Each number is 128 + 32 x the weight over its row's rms, rounded and kept within 0 to 255. Layers, rows and columns count from 0. Numbers have three digits each. The size before them is the row's rms in percent of the matrix's.

# down: layer 5 MLP down (transposed), 256x128, rms 0.0886, rows 52-151, columns 0-63
# up: layer 5 MLP up, 256x128, rms 0.133, rows 53-152, columns 0-63
down52 118:131169158118192085136131130147092146149135109125113177101143115122139115110069108137153136125160135114171064147077083136099107084096149154084101131078160099196115118129130131118185159127104144
up53 093:143102167094160164116110137133056095127128111127130118066083143108155084127098108083150152101150120101164103114153066135054118091179095183120124095121169113144073176113186125105149075163161142
down53 099:122127117107089109149145132113157194055132175072106114086102126074111159100108125141142164173156104116158106116089131117131110098153163107120069128152101130143049170093091151149135161106132195
up54 098:191136134141159191117087155114088111160096172105113163144129074138143149126025137150052100104122127122144146134181113119119089112130087135072156139114173140130105150134157118158130103112162119
down54 103:143149134210079109108131148092173100149115157156136148142093150168139165128082137168074127112134149109165151127105148131141105123133112104107236147137126068111175123135122039130065157060108147
up55 107:161090130119094088158076110165166167174146101143110158133156108111091132191040081182171132101107151190106194150117133114169119184160130116103117157172090102158202115077121101149119128099163177
down55 107:185144083111144159118115104095137163135152057151192121104120129154103072130160093151127143174124122080100150121148105103158157127157130154133151127182145110072078124124137126169075190097128109
up56 104:090104079117157215121104131134109143139150118169136127116141134064089119176116139133129193091153162141150142180133092144154162078142133083196101114100089121052168108125075146126170190138140178
down56 104:094151137166073046083121141139112149130125154114113183147115161114131128146106142206232118133125099124130171136094158096111134178063111210179143170123114098126150149179133096170127094202101116
up57 088:102131124165155123081139061098082119161110140146131155146127113153126105137152148190123149097112075130104086152084150187142129064168143067093171209096149177166143151108122178112081173136157144
down57 084:135154117147081133140115129096117097109115160137181029142130051083126196092116143136115157143133082130134134147139172145179102168131172144169137142102120145121145080097107151119157141138114154
up58 093:137090156137149131109077123200147134106187107140139159101135111127165094121191087113083101205113169146170138160110135043177141143132140116136063152113161158119109099153171142180091096128106107
down58 091:179115170165106141139122100042134129122086131087101061123152119117118155101123102175113074164170146164104124139100098157141096179101155171145115099140101155148103053124098079063121169158146182
up59 089:168169173092131158176101116147099127068151120098138139156076101163089077136046073071132182121139109134150085139172095166221131152131141075106167145117095140101177087148128162147151165221096124
down59 097:172087202123110118145157165129144131114128127177115089092159166143099080102130083118095070134100168079118095116130116116229087108140141104093107174145138085165081164140156139145142133117174134
up60 082:140084119047158103156107152132139137172098125123116154144107128121161153168060106136089075140122093098158204124117143139085115161131103105169109141069091117117094125068146073112185109155082158
down60 082:099117172136132133143110182130068183092178173113092168124082120113145117125090111126167168146205144148104144170109101108128097131135150153132077131164146151128109118099079166089117097044176098
up61 090:102126113050191156139107151147077094102163108113128112186151083194159153120175105119094121113115125082117075081127140119149180082048104127125097115078112123134164155125117090151162118172165088
down61 090:087132150126102170088181105137133198154147118191093137147137142141101129108138128132145168174124104140159125143133153127113120102077081167143083178154128174098117101158091136128088155136167046
up62 108:159144141137136093137085128121111058108104167100145102149150166093105150141119152140099133109162131177083140183169090174129087092067127124110085164140147127143123212153105111086105136179133151
down62 105:096081165165136123130155104176143176114077151145066098198135096142108112135106120142149140123158148120139158135150143137137145098141107111163028105155109125102095150076089151075154120137144143
up63 107:129098151126122152152215136079168115178142127112122109162123128155151154123119136192105111117136132171104140146165103146162139123096071113098149178162211127138128184111186107129083095089131138
down63 109:117144127088118083157088120186174111104163161137176171100161182108150110101160193122174133117194173168104122063110103167100116155112132126129183129082099104055129084104107125085207168150122147
up64 108:068110168102205099144147169203133124109089179109139180117106107148111167126098126120129095137077129137134188027122110170134119110157113126142084091149153184148170098104108110136141099135120180
down64 104:114174119125129111124133146143131143118159147100096147112154119161086106107161082176081113073148106089152157186104081112134131090138083103128117059089130146127171174138131097174157126086124157
up65 092:109093115119153110122114172078056122150060182140125167113163167126104164100174103130122096044098181128147199159164103130122079193163143102157130167086098128134095118102138176173088152097102144
down65 096:103142137135071160105159106075129120196112101112185145145142113146119093102124147124079205086107097140185126191120134174099104164123179118138083103072154129120135129117113190181140136090055074
up66 101:077079192126061115138189149104109064118139166127105150130107187135123139185112082126131179056118113122143099139133084171093092141165073161201093218167163119118160165140100124123150110144104139
down66 102:180077116159151089126114140143107098096103156165152181142137176116141106062163148129119090154144155093146132136099126088126138113125150084126120089169175124169058141099137165177107160150159065
up67 114:126135128170152127080143123100118181083108058097177118150078093143099129106161171171102107153136115191108149111139134159162139171123141103108119138135076121114115169075037136155154078138137107
down67 121:092088090173122111178046108076116114183078109142128162143119171137118112132129103157145113148101153089141087153139127148106077133074180177149065081144130133167117091170199182092141122123117117
up68 110:120103116173113123146112144073081171169178148118112147165101101140154100151119035162165184116133083090121094131121120150160141133154118148122097103090086148085132134083155138146186096166162112
down68 106:030091180136180115156084113107137129100139156141078135137187170142141165184112164145087152072074101125125127119158172136160148093134102136085136200149124158127158181124173118134135119202080091
up69 107:107084149163119117107122120150211193160066106127106180157169127116151059142130121159148122154067110138127119133166098084081139093083134102092145154119096151131128168094126109187149143075103159
down69 099:137133089134118166113062129177109135106087123129168140089158094142180077159128136122181135136159113149153108115149106081073175154133097112137179086139174054211176107106174172103143091106163079
up70 089:181093105112082114179133095160167159141156119132140126118100118197111089091125122154129097139145130104147182079078135168147046160096148082111173172087168123076153134122157101146141175118144157
down70 097:129111090153113114137130117087116145110191091130143103167120086136125144161134108141136096116211048161159151102146155141159124113201147089116145104082107109150177095106088120187153200137126172
up71 105:150166098147071089083082104071150138109130139071133108141146227121145127097075128053073174092151095134124155075105124183135138123139133129119098119106162125162138124080216144131127117168161135
down71 096:105170203147104124130143127059149113131090115104102152209188148137130142083092111141116126102105133105128090186178129124133123128094142116118098107142150136147149149088138072106229061161112128
up72 117:097122121157142169120141153164130091136061125182115146160143132171109124132124114127137130149194109152152199140120123101115103147052180150122131107154068151137070151132122119173127112184158177
down72 109:079101115111121179157115137133105075105143112160110075048136139121119126163139078099126121102135049179133129102147094095135129095140220090082138140110111113104112088138109106172138150122107204
up73 090:136189130102151098146129146096062154111143086085122129116116099089183170153145116126109145147098059149121166125163090095084091124119173167153132149128200154102089198159146163143121089128080123
down73 105:154121135138114064133158094194117125156114092106116102101149165139148100126147098070166109109139101092155122098118113158152134128120138100117123154106110048127213132141129087131143160168114105
up74 109:147120171155139175122105155121130133194117206072139025114113090158199107080106154098042143075120158157113161118151100111110140100177156056139093095181186145144143191133113080184149112115110156
down74 102:147069162127100164164118182130157102103155180096069043107164118084143129166154094107129125128116178162089106121107167140143131184133165138129085119084139127099120110133050076134158107156086147
up75 112:130147157194125128145139119098150104176117132140086174144197129135126111126065118114169132117163166074120089161093140135126094158122166169168098119057139114128144123079060107151137132141117163
down75 104:140057085139148151113122168109136146175101132173089089135111135150181144135129099126095157116092108085103150088156144128118097061080115113162158093139169108125143108168159106188068171141135062
up76 115:177127095162113105092137100136153219074084122190129153125129107069122156149109117056120193150131100113145125133121066098155181107127176156152081095121133142145066112129144097149078168123111151
down76 123:095153131149086164110129169098114113146175155165157092180157102142167162138176115057163081071069108153139144161107101138117119157076159027134110127153080085079118129143104141163147157132128144
up77 106:118118121099133056118140173111068103125075122112162186141113121179108135099124147107081120190144192163088112081160136156102126174133064192139135042105097167114091101181179080094140136136184149
down77 113:090145173116092094138182210168138097072140110129072109122128186082148149162123102122100106116098098109093110177119144149110122119092085176162137125113135123181122127103178144094169114106134154
up78 102:123095114109149162098087123112135160113079094061127147087143148156088146171072072197094145145086078180103133119112144192082134185112147158132108111145148067084160151141074139118119145162138103
down78 099:157165172102145115135106126144170092085099112102186101064093118128128164108102066131094163139071107158111113132129157100178073147144140142107182142190108082113136103091113121123139144137083139
up79 103:149138173150183160173126092127160175145136093106117137099136106142105095101189052173097147118086120169143113120069160116153136093156143158176126113172110180147172137217082066160130106140096153
down79 100:101145063120143140117111138124067115129176154183058094134188173110163145142101166110198187115196148172139136148144144170063140162145179192148088152105094130124161112136150101151107106159111149
up80 096:089096245120108078147093101127142172156156117161098128135129135152128131081137119103068136127130088112090102154069109117097145167106089108129179136103155111109200096171157132103093094101155137
down80 088:079130190155130120149123135129129180113115181133157118144169150142144129143123000187118082130109136173193104109124084135147102098109113129113063170119132102137167141139112092153124109142119165
up81 092:089191127103098121106104109138159143145142125150148098054124131102154161213087096112119127177144168076136140176128089123120115148162124103119102141125128105177104143099116174142131155147114082
down81 087:153081104144135170137173126127135117116117090133150079125135140176167121092139131136067104104114099122147168141114129123062095160136099130214166070164116138112181191136089138151137193178104181
up82 105:141034135111096145138108137131164121127124139150117099154177161161176096119126151070189156177205093082057114082191118133117135044162133130122168187149079111088140129062099139146139110199129133
down82 110:141147041090064155154142129189119116142162135176124109092139140110104115169087139189135121174116093078165143063129088082121175103153141107136153124104163099178172114132112134183122196103170147
up83 102:178094153170148109150151123173124065092115073077160143123163149150177087146118133181088121158114126178104119107187150178084131104163150151131130207081187136128118127133143111162082158139092181
down83 100:106161124141123153113094098125157122123118116102173125121140061103123122103107018108134126161116114070168120111149116166149112161171101136114112111130153149093093101174140150117140157067095200
up84 114:169104118176118157113169108194115121176172102074174119132101147126134107123092131093111197122097109137129196158092072128125189110143151111095139084074165077117140118102086161124132107101198141
down84 116:111129172114136095115088118171102190160102145097054161132188074113149111160093118102129105078188127152114052122097122110090176088116149034156132107125168121164143072085098138087149155128114139
up85 094:066126131177088145171186138108073162150055112085103112098167124086108149154167077116114111130137122188088107152167159111114170146106194130140129110111107122065136150092105172196120130176102137
down85 108:170131110132081090110107158105176203113175148062131208119160128105205104096141162126094145140148086115109108144126105149073111133161118176166105162170132136128123119137126097138121131080048174
up86 089:102121070088127095155134145112136051182167156137162129085066075113169140150133063154097082129108123087163133122138133211122158120141133197160158165120090131097146140110130157050077110195106160
down86 088:094135157159086139085086106090151169087183137145098120143103141141203141104209138100174195143116134140109129154149135100106151148140147119162136147165099069106057157124173081144152151108120091
up87 090:108116179117141215170149084100137111138082099136118117095118134067141121162153121147110083103151099151110108124176135184094126139184109104146107138117158156107121103163104144116090095121151206
down87 085:199118162155118122054036160090105185085138117060089154126115138177129103093113117116151137146106125121125151154120150144162123071120105125154149126157089133174136145137106191089205102114167157
up88 102:158138121162084095068151173118106171133069208126074141139185075169126138130142097166112104138133022141123159110144116199082127105161135091104140068113158139086139166125150094139119114120143176
down88 100:104130126091093168094135100141090122134177123096104112155138111152134174140153137116107096207140165167105140133135098075075122162145146088108081093111097128119099043181118118122145164111146144
up89 089:130097056128164163183126122149124222129105157111104136155185097108168076177096131178094165087113161085082110158132077106130112118105162153126109132152134149163084146120140119137123190170197066
down89 090:239111171134111136127093160110175124087099164048114102121141137116138107080131160167113113145172099124130146177116124148126105149159157177102152133107145104152123142098094077165095085114172136
up90 086:134165075095133102099135193155142196173131143136088152122151124138178078118142171123100135093164154083140135133192118153125173111116050142116163105117115165103111174176094193120113183164103090
down90 088:165095105132124070149111108112111144116070154093144107166087114166098178171082059171148156122120113174120120100138115156159130081107088168119077153194113117132175114149116135135129106110110119
up91 100:101070149138178106079121154154083090128148118137164111157138123122182141177095117146123137135093158091150089119162142156087149137093120165187105148030162113114053137167194057121127185183163087
down91 097:202084103128133132132128115095105154086145170155085090135148133140133132113159140081157164121126135175140127121143102157121154080086128113109096182134078098088118092140097138136074106131131138
up92 090:111157169134096130109180125087179109067122154093105124149131134146109146121123062127110210119092146140091176131122152165100126082067103091140116110104146159204179101139123150131131114110097129
down92 090:113219147142107210180146068162106135074099139119158111134112184079128133081182102195169079171112099153159126177102158114131161132092180116179087179113076108141117137159124160152144125181125100
up93 083:146105162164127123204214142106153142130086122058111152159159116127114129140116201168104133130151123087104116152208081109105126108145128131146089183116161135115072158098161097111167138144132207
down93 078:089152171148142178178079056128142145085056133219093157165125121176104158103091121156103148049077138122176141136169167134144121085138157155125101123110151121099203097138110185126145108128133139
up94 083:044101096153144079154149133119171164129115168124078115152064108172116063133154129113138098109139123174064101103131111098171170088081154105125134135116208108157078164125162109203072152159125105
down94 082:172059137135105168087097131133132170140083106163088135076139068161098167159130124113173162155115121135142112155150115123098139147169133106165090144205140151132120088105067160082089173154135166
up95 095:152094164158159118156142168119073194083124079080127129098143152108089120138141125094116169181102136157118130111139038090145166123130176136121167117128096158098116123092208143100136144155145164
down95 082:097139158190114181099109174106122167101136108174119144140155061220097121105114125103135151130081107137158110146060147095096086070138138146117079092102119104095123088169103142113163185136113160
up96 090:086171147171070140103137157098122182193131125106072150180132105153067099123141142118079141103162116097122155154150142146218113157097138078089121160121161169157108143153145180129104104201097137
down96 096:079148122175103164099116125095142117084149028145156149105157109125123131122103173133156099129161126090101083096139067107193163123174165183154145142090130106145088129126133108136091163118094220
up97 109:151156145157139180100104138092175091164195144120111164066168115042166123104147165107118156157161125104167148137113098179161178113141101105148096149103107148074142143131134166121063130084168105
down97 119:168178104183182110154108160135040132086111089135129101079164129161107198162150112120118172122127140168163147129124131152146134192150137171110150149094138148104152140105107167144063076110106139
up98 096:107163087092142166168168067184119155157118089125176166114117094099205196125130136091097092144111125113140169110101088136085080124105134119114117083159126094078097099221062154127103117117133169
down98 092:144151153103138123126164182109151114059167123116073125131129162139151137057133150152172096120126111057106201135125136125113099119175112006173095086139084115145131141117089152166174143151113136
up99 094:044137061121154106154146146109101141158139137098092132101121076189093107072080115132150136101139110143163187199090110130120119112078155127128143160110114110113160080194134154126154094140137147
down99 096:139120149139096178169155109119166089119077120168078157130112123091103125126101168176134156144129118073110136113171112106097131129132115146138176109123148147117104075143178106143055141115120120
up100 097:152056081129127151164079098111144138229131094170168172111133104208159098124095114133149093157052149215147110140155118125112117135171108162092172118154149165106096169122144131141069102129130118
down100 097:121149158198157122117147113067165104136129132165093113096121117127175058119103161101137098075158124076101170172142078152109164137155127097095149137192147114098141103092182128128120090124160123
up101 118:084107100159138156121148121164134159103171116119231108106093153066209096121138164133116127125123126145187143084131113189141076156135095131119095114122110057093139132135090140135078119146154107
down101 112:084099158178112182073165100091164161156118172157112072127125072159104138140163138122116089104112101104172073099115141128125093132154128094132093081080112084116109119181092142132135145117115063
up102 104:137117134141096136167102056109193136158182156078065129093132087144152149128061170137157170147142155118116106096143139079134103138178150180170146151119144168082108176121140144107133134069142149
down102 098:125117099148114116139115172080134133115132112094121089107138158075065119130123120160102138112097117079119128112118175100104190101133143102175154064127124234147099117145166112074161121162099169
up103 115:116122157069103090178135070170178093144130130161161120122120090143068120183125093117146129059204131097109124169153117116162080205121158089186059095179106161121137135133157149144104178156133115
down103 113:157149135082113099138157073138131111138056134169194136141133110127068085123152104121118109119156125119084157148154087118128164090087099116161156140112106147108094129125132066110096137102153188
up104 094:136094136146088142104104110104162140167141139158137149193023123154091080128145122120084096141094188141135185150160154143120135088116113130144137104074095101067187146140098170089143125117150139
down104 110:147151125118055086134087114109117110134175184091090127113143186102127092167157124140075159127120098114138104150114124111152122081132113160127104131065167091131136088147077143178142102151118070
up105 107:138129146146070108144109126203073112136179109124180168155130106112126204154066151104088138122153149130131069093181081122151133130151139127110141136128146116111122123136087148113100130139098101
down105 111:096146124118097148143157104111151107153112105130098093092146126166133061055146111130080137153141114187110173117135106144087112075096101106139104165132114153127106101131160116181108149083121073
up106 107:152150144131145159092168117162162158121090100087105114151111099080146146143040119121157101108126127147170170134163123131119093072170121046136144165145149085168136086223096175141111152141161145
down106 112:175117133157136074154122125093084115161123084081129145127122137125116131132110121143103152168036110137159092111120147194142118157160159181099107173125166187139127135140120073184147142116091128
up107 090:167077162128136149097085187081136164145138114104156084131147137170131102126128111135133103103125097150144173087115128159079139160089125146100098130173116141150067133157145158164114077146122129
down107 098:149149139181133156090143081151150094125112130159141109158087187133157142128151111189145097131155087153146176122136138121163171119132187095124161137094142118140117047082126133120145115100165110
up108 096:112204108080112149096132118127172084117158107149144103121155087111134191103075147159109179147155148126092147143168152158076156144165107114150188118109079093149136137148116119077111108151124105
down108 092:186112133092137097064168105112066129095202111124107180096104072133119145101192091121174142069131114106139116083073083160117091083099125147138104115127145129129041158117123150122151123170090163
up109 108:149139186138097196135135167178176151099082157069144131135158158145130131171084161119107143159117124135097131105109095131122121097133139151155099140140150100134126107093097144120172127111107116
down109 103:124124148115168147167100129146134097125180112163137074125186140154146103152113117161117128099131193150158161107111068122150125130135091129125138187099113118114180169157101140077172075114119146
up110 107:163161093128151099163181124188097134190082123168172090148090152085123123111125090125124103174143145127154168153112114117131110107211111124105155114170074132081163158154175131177120128108121154
down110 110:137142112196120145158112144082106074101184122168166104103156156126105146104103120071102140159201099092115157108120148138186139141159163131088232092083144099100144101154145111112133138151148201
up111 097:112145135135143079126120166090087119115089171079202119084133112114147160190160140116164124108127096156131125091133058139163124127187108151142097092112100115134143103160117084107109044121178080
down111 099:108161163101139160138031109116163096128153141091135145147174175051125079211106142135096129122125052117126132162108117133109122118187090116131134134139044134100166130120168148186108080112153088
up112 110:176096146132051101054117153119161086114169149141087101146142111156166165142121101081167118110137149099116138150167128204111128078127172082069085183120113086066125147143118142150093144122125130
down112 108:108161073180091160107182081125186121107073078195137166075109134121120135152108125167125132125153070106147188164141123129125120106115162090089117157084108125172065123162124171135101108111164173
up113 110:090129176130156124124169110140134105085109114153100070129068062115117132146164085135100109140123179134127137165143154141166159141175095106162163142130085091054111139182089112112148188106180116
down113 124:165120105112094151098146093147093155106126177108141079099155207121167097113174116132145006144100113110145186101145102134143148152133139095164118122153148088139138118118126156116139153138185123
up114 094:107097167161151136136178138151169147115099101121160130093095068180131136115124117107101111145125146156154163128142155127102085107120075064170161215101095145108110123152138191140106123140168165
down114 093:146105118174123089165085169114129163149131141158124084079125109139075111110165060134131114131107157119155133134119153143158200151113102173132018114099168103164165172143114091101155160179096105
up115 097:122166124064137141162136161147134095157095156159105190145132163112185117151196101172181159109162124112165119124087067119144119117112153129112171129150081161128130097160107115120079133187176108
down115 097:125118149153121142136087111118113151127082162162100086096114155171140139160129115187108102112030057172126113139137109149101128063089137150092134180148133140144132110129158155173100151080093188
up116 093:130113098192110133145125149132055100135147177186121134149175151111063139157097166146144085144107152078137132133166136153127125091184139129122104122128134166141085203109103150104114090102159165
down116 102:125107099117073158200101169107138084235119120160122140114166102126086137100117068116134146113106146064193098184168157155135109119110097155124157097104084163144121131116169122161138080138082126
up117 102:127128130097132127127100209129196113092088093093123133122110170093138175104137122125107072098136103148203112184136083173133061116117085074156142143091105131098164156117147106094144171152129191
down117 102:148142148132117113121135144135138096091189092175080179164129199084145109158125100102114166113121113146057142139130098114108120141121152137121102127151116155114155141094091113120170152181174094
up118 085:157107143078180150129099108128119134194112147114125161092139038097161125142096127115106160086104117137163141125139147129115057115141149103122165134160157098154122139048133078142170167131132095
down118 083:119136137125145148126096127077144127117123096126079090114094066110140190128211105106153130136094169121127199086182147119140146123159070139158116085173134128092150098131124105134126146169124149
up119 093:194092131139122100094179116098083127154063222141159106117113145077124180134103158121146132156174140121102110104116141153080113135122130148049102139106099128158129145169081138147097115118111147
down119 096:189120170173092160150142101110078094140129088154159129135109127163116111129118079117122122061080111116156126096107192119153148098121172087118115141086142170087115113135103145092098104118135140
up120 088:117137138110119042147065131110141111153113166087169133155126166104130119121092132156146142083097118144121068083157148129172112135170129136107172090078204084160098224138154098106142122142163136
down120 078:108078130126082130082185128103173179096112145140107116156167090192128092118098135075131255127146150167113171117142088154111107133143103139169139133110114102056111147138062155161075144093179149
up121 099:112087099156097159172173076136142101113104139115104161161123136164149097121097126090159209131144087122131086123151047140097060159189141096134092151155133076131115174052099159202157104127123157
down121 107:115120103142081077136119109147092118119123167085125149157187152140165108119172142124181121118103136131129110057168097113147078128177132062128178135113108114150124131110194109117147128106114125
up122 097:094063124097172150115111107159108130142124106064129163157121083147131138189153173177097089135103133194159150129132092182130159127119100157080160112114151100114167133182113120114094144162117184
down122 105:082151088097105128159126100099079123131165095157040116076124132109065156133100121129118138070094087184159111160114176105139133109136140132157118182112110140106131141130103132155120078160091101
up123 096:163123111143130113107116118147183150152054093095142100166118109191171152120149140128099139207124137165084081100137142137173137076148068206133130130183124135095123138101133113114159126174078163
down123 092:125110142133127102121122139170087144168184130167077136111123120137122081112121113105138083152128074185151100147120118100106106166136113081078090124136073089142152084131114129071133105113133190
up124 111:109133103124101189117143071148167144156167128152084170057075130140153187142113158162153117165146105136130186108153091070128152132095080149159116176073116095079107101131155119140102071149163109
down124 106:156153196101127094124164098136082120098188164074197091152110178134142105078132093124137137114129129075099130115140071103132103136103127164131111158101126163084142094116132128089159115166137169
up125 086:157141156189099124166141134102130203143092174130175169067156107156141163160164147125156097102052154111116142109092121165125145090198131099124161114088144155105099134129127086167084148158116063
down125 086:098139105134151132135186125162070122114063109171140103118097128082115091060168172167146107185154214109133138167144147114117115166062145126179067093141165150118099112103113098058152138136170105
up126 087:126151141170093127103135149115112135084095120092067115087222120150142079173106184107166097132063179165143130127143125120192117173070133091110152085188108106121110104174168100120107195165107112
down126 083:146111086100162142139111158133117112145147103147187097161149112130142096117093106127141161103175104113149080147161140151183169134128156141170106118132078113104104123123118126157221149100167150
up127 100:117076141087091125188145094153156133133126129129122142071123098158077192097133118103076133126111168133119184159210050134117109119065137110143105192139064109117132110091145109115133115113112162
down127 099:167160143173191093117129117113105131134169115135115122093121120105136124134118128158149137124175113136109114151181142160131152199134165100127100059132116101119154167137055146130125157158099090
up128 101:097181113158181122155119096118078189081168109135164181138157104130189113131145133119112164171111156111113070186125111081127090117098114157145190145080072111124070114131162177115142123134134132
down128 101:138095172119121111154106091115143133076088102130140140175082154122126123123048141127133090157024180163133111107169173154104135109095123150165088133159142249137138143114118154115177140113083078
up129 114:079122139122152172152164120216115190080121162098109127166147082166179163125152130146126150189113172121078066153137091128146130198121116119130133104095112112125133146130064144130178159153115180
down129 114:175132089114160170170074087125179124143153184130116076111170107085110117102142143133141112138140127104139034116185161126055080157127135097140167169123134098102123116123116104136119152138129129
up130 102:151077128161088116143162157132143118175100144112179100136068078130113154065085103110158070091090098149149110091124146147131118102111097168081133103084117142117141125124114177121131103202169180
down130 086:201124159056115190110144138091134159119149151158110148040100123131176125083154184113068135136184046154101142153123114164120079110161175100120111115127156107173113139092149090108070109089166181
up131 096:184126120130125150164137143065134079099144149156160073154078137157121151157134078147113094086117091179156116097151079113096170138185130119105137138152178109133078166131121130083136078136062089
down131 100:133104135127112105075107121110170206170074117133118160128158143099154165070165158121121204092105180111157125111103072183135154103097137093123133115130116131073103111129103085110125092111088152
up132 107:083149132156132144082134133110135092119082161157157145079098109110197059106130225144179100155146131132098135098105113097149174144172133131143136131086083162129136089085094133129139142193153114
down132 104:103136127139067140178113184109110077148130171063137119151190191070194088128145159097144167122178127172123126144096082095122146103117156122161127086151078119107167119126115100104185100132114128
up133 102:115173149107147133083110118121114135056135096094077121112107113118077109165170159140141113148124101159142160165087062137161146142194112116108130163078167126147142138114139110143157134094168195
down133 100:077180129081186143085166080099064197165135138136152106149074125152142142095106147078137069135132126165126135135149092077046153151101098096112115136109110133094111184162128114106131151145107103
up134 112:113110121131136097182121111129098130120192158142147121169111092172139141109107109162099103128102161187104131133157124083146116081125134173134128144108161104144099172167132051189088134168135107
down134 103:133170073149154118127160062124117098163168114137118141148062128158158088106142076172177093131164106171143119069096067071120165154086170116147221169115138108151132147121136095157082135128130107
up135 084:151154068105151107107152158104108110068126128085085189121123116074143109155164096149091126119088137087124137093106141094180166128145086208070152138106132118130133149186138157132119178150111172
down135 074:076158104122155084169163124094079179115079130145106158103186127111124118113144135125130172185178126130095137125122110157155121096186078168215102210194122121065136069124144126139119099132170117
up136 101:207082212164065157114100104104146094111175115105077167120078138149051158069111165150110071100145104079158172156111092145092130114207082129152112118129152114096148114141145120111116149154172122
down136 098:103178134107049164119177119086124134138159101108096175063090087122099158066114166129087118159089154148096123102148110135118143102106082141084139069168124195172205129068155108097119140114123148
up137 095:118077060150111144160158138130135168098141131116161190152120104167102082097173099096154213085090169191138135110117178083126071160132116105120100143151149105128104159118101118106109112159121104
down137 089:096134123109076170064108133156096090130147137143144162125127121088175161098079116138132086142162118107140183146136165114071132127106130203116185085158197105105128133161168152125096193108152135
up138 095:083174152160068100118122110132082128149160129075096133118078125082125039195150124097163198185087150138097113103137124113183110170145122187136120118104147149158083123121123119100148151128100126
down138 093:140115091115156125124078102143141120150152107121198183134169093124140103104112065144171148130099138185129151144137095114173053122093094076100177145104098177160138177134121135130106130107054188
up139 090:117131108104089092109109104174157096148123118098116127114068162139084135123177158048174162134118155144149107190125103091142032178109131119131128081180209159094130145181142147143146121134154166
down139 091:155118094129172150114121147175145130100105161120089081066125154142107151095112132134169177127161134118191097075115128152105163096131131187132129104151135178138077177171151111098079117084154132
up140 093:121124104070155128116193152133122188124075143175122161084089155147139113126179050092138168163093192102099072140105127186054133110142139116100142164196093141139089122099147127138119125109109207
down140 095:116111103091132123151133136127147152174171135114093125144080104115106137119143188132145152091140088153156136125133120072112120128129154121140113069100157181151095135092131064127131140145182112
up141 095:170116081133114100119101164171163115161155162080098119130104147128174143055115141080154138120060124121089188145153148125189135134112118110157120085183163142117188089079058187126116112148173125
down141 091:065172123160075124115151150150092110121129103060133136129137129130149133121101167119153113115098107099137159167167173144135132088170195116106138024158099129143168071078108148144110103103118137
up142 084:127112134143147161143065133104107084130146090131151133125194109101121074102107159096074140111082214117134179144232139145126152124144129131066120141071149171137203138158113082147126047114131126
down142 078:135123092117101100124130146148175131135152132124143148148091084158179115055137138130144127160176126155180108159147108175152086086102175105128055177126159143115150050083086155048143168168155093
up143 090:147057092130162179141095122104113117141134149153151153092119082113121196144122087136097097094164169116106103094144106128129163140087137094096125185155143115187129138132108174165097129138167113
down143 078:091124141130130115105135113075104219137130115162163114141109143145068138099110132035136106177123088138173115187198127131082086224111097127173146173145117200071143097151145138099178079119108113
up144 111:103169159163117137147154110083155103164160104098094146158058112111138160142120175206117136153099116172137146123165152177110079107147120170123089164134163168109114190151181170102064109176193058
down144 103:088101134145124142102141109136193139085129102134119194100070091115085094166087210206066131118148107112134119159164093148141145072126161106160142103117110141129157166132126060144126160188074159
up145 101:144136198159207101141064144137135156133196174167120166126179098137103115117098092126166146110087164140083117080178147132079134192125141095183119139080134172111084178147150135191096085130107081
down145 087:103123166125207115100118090177167128121134139139129102126118092194147121089123106150085103092172088156197163123126137125159119109143175128084169152139150150147125145099123161145118160125131072
up146 082:144118169155194131139098124156150158130077150093113162094140144094123163105145110058130154171083177163122064149100115180163059089180152154105133121052117164128105117155167148186119145157157100
down146 079:140089095134124150103138165174056142124225079200070144128143125137171095083114104122139090130152116151094166134178145161118111153114074159178116120164136125093138077121106131112113094125140116
up147 103:113084141127147208107134131134169198155156161129112094183143156124120196145128124079139161103109114185138134109082140163105061063103081133107126202052141145067150110105182161142109154141124099
down147 087:139115100106111202125157114115139112117134116109176127107159117137130143087114221125121163135096160066081156117135122158110098192159119152178169059102113121139045164154142145200131145123130190
up148 093:094181145121086127141096109095135125150096172175167088175153160158164164082152146140102109120104117167126131159110076149139124123060083114118102126070166092133115102126116156107094050159087201
down148 094:155119090137137166112106095178154104093072083143130064099117123124180148163152091108075189139137098143153144121131115132078174125170085100140066151161145116107125080105118173133082139104162120
up149 106:118100140108092125093167088147104118109158093096133096185158085091185102144116145082115087134149132065156154086102126109139107131115170122190185247154068151043125125142125087132178136172153175
down149 108:084146129083142068130146113126200104147199119196089100137133170112104109130098097112142110138156120106170158188171131162118095135125100182188085120119134082146079126148122127125144081103182126
up150 088:142130119153109154099114162105120101145047109142162159135145120164117090082108112122155116152130089130115106138168130115157153136136221115091119126140209112141163154148162075158138130104129084
down150 082:091168151162097109122212107117128139158188100123082177134090182130169215088102109150185162122111153149109191140104155163130111116120074198139083153129138154089129122169123106101128098099171124
up151 097:125147162125108061194108149126107178125109101087161118132090119158072127134143116100132084143119126118073134167148154172112129105135140139205115200100131102111091098132146131126137091142110152
down151 097:135177105159113156071141094147106171111140120085173139140112112149127114179141137123155139196127088123147082176076221111070136117152196063187088140153117089156150135066166198117104106112082106
up152 107:184145052142178123125095181136123086162086153130094132108123141166151134093118085191132136140108145121178168143118082116115121067128100138132139162113138110137144164088117057141154097126129121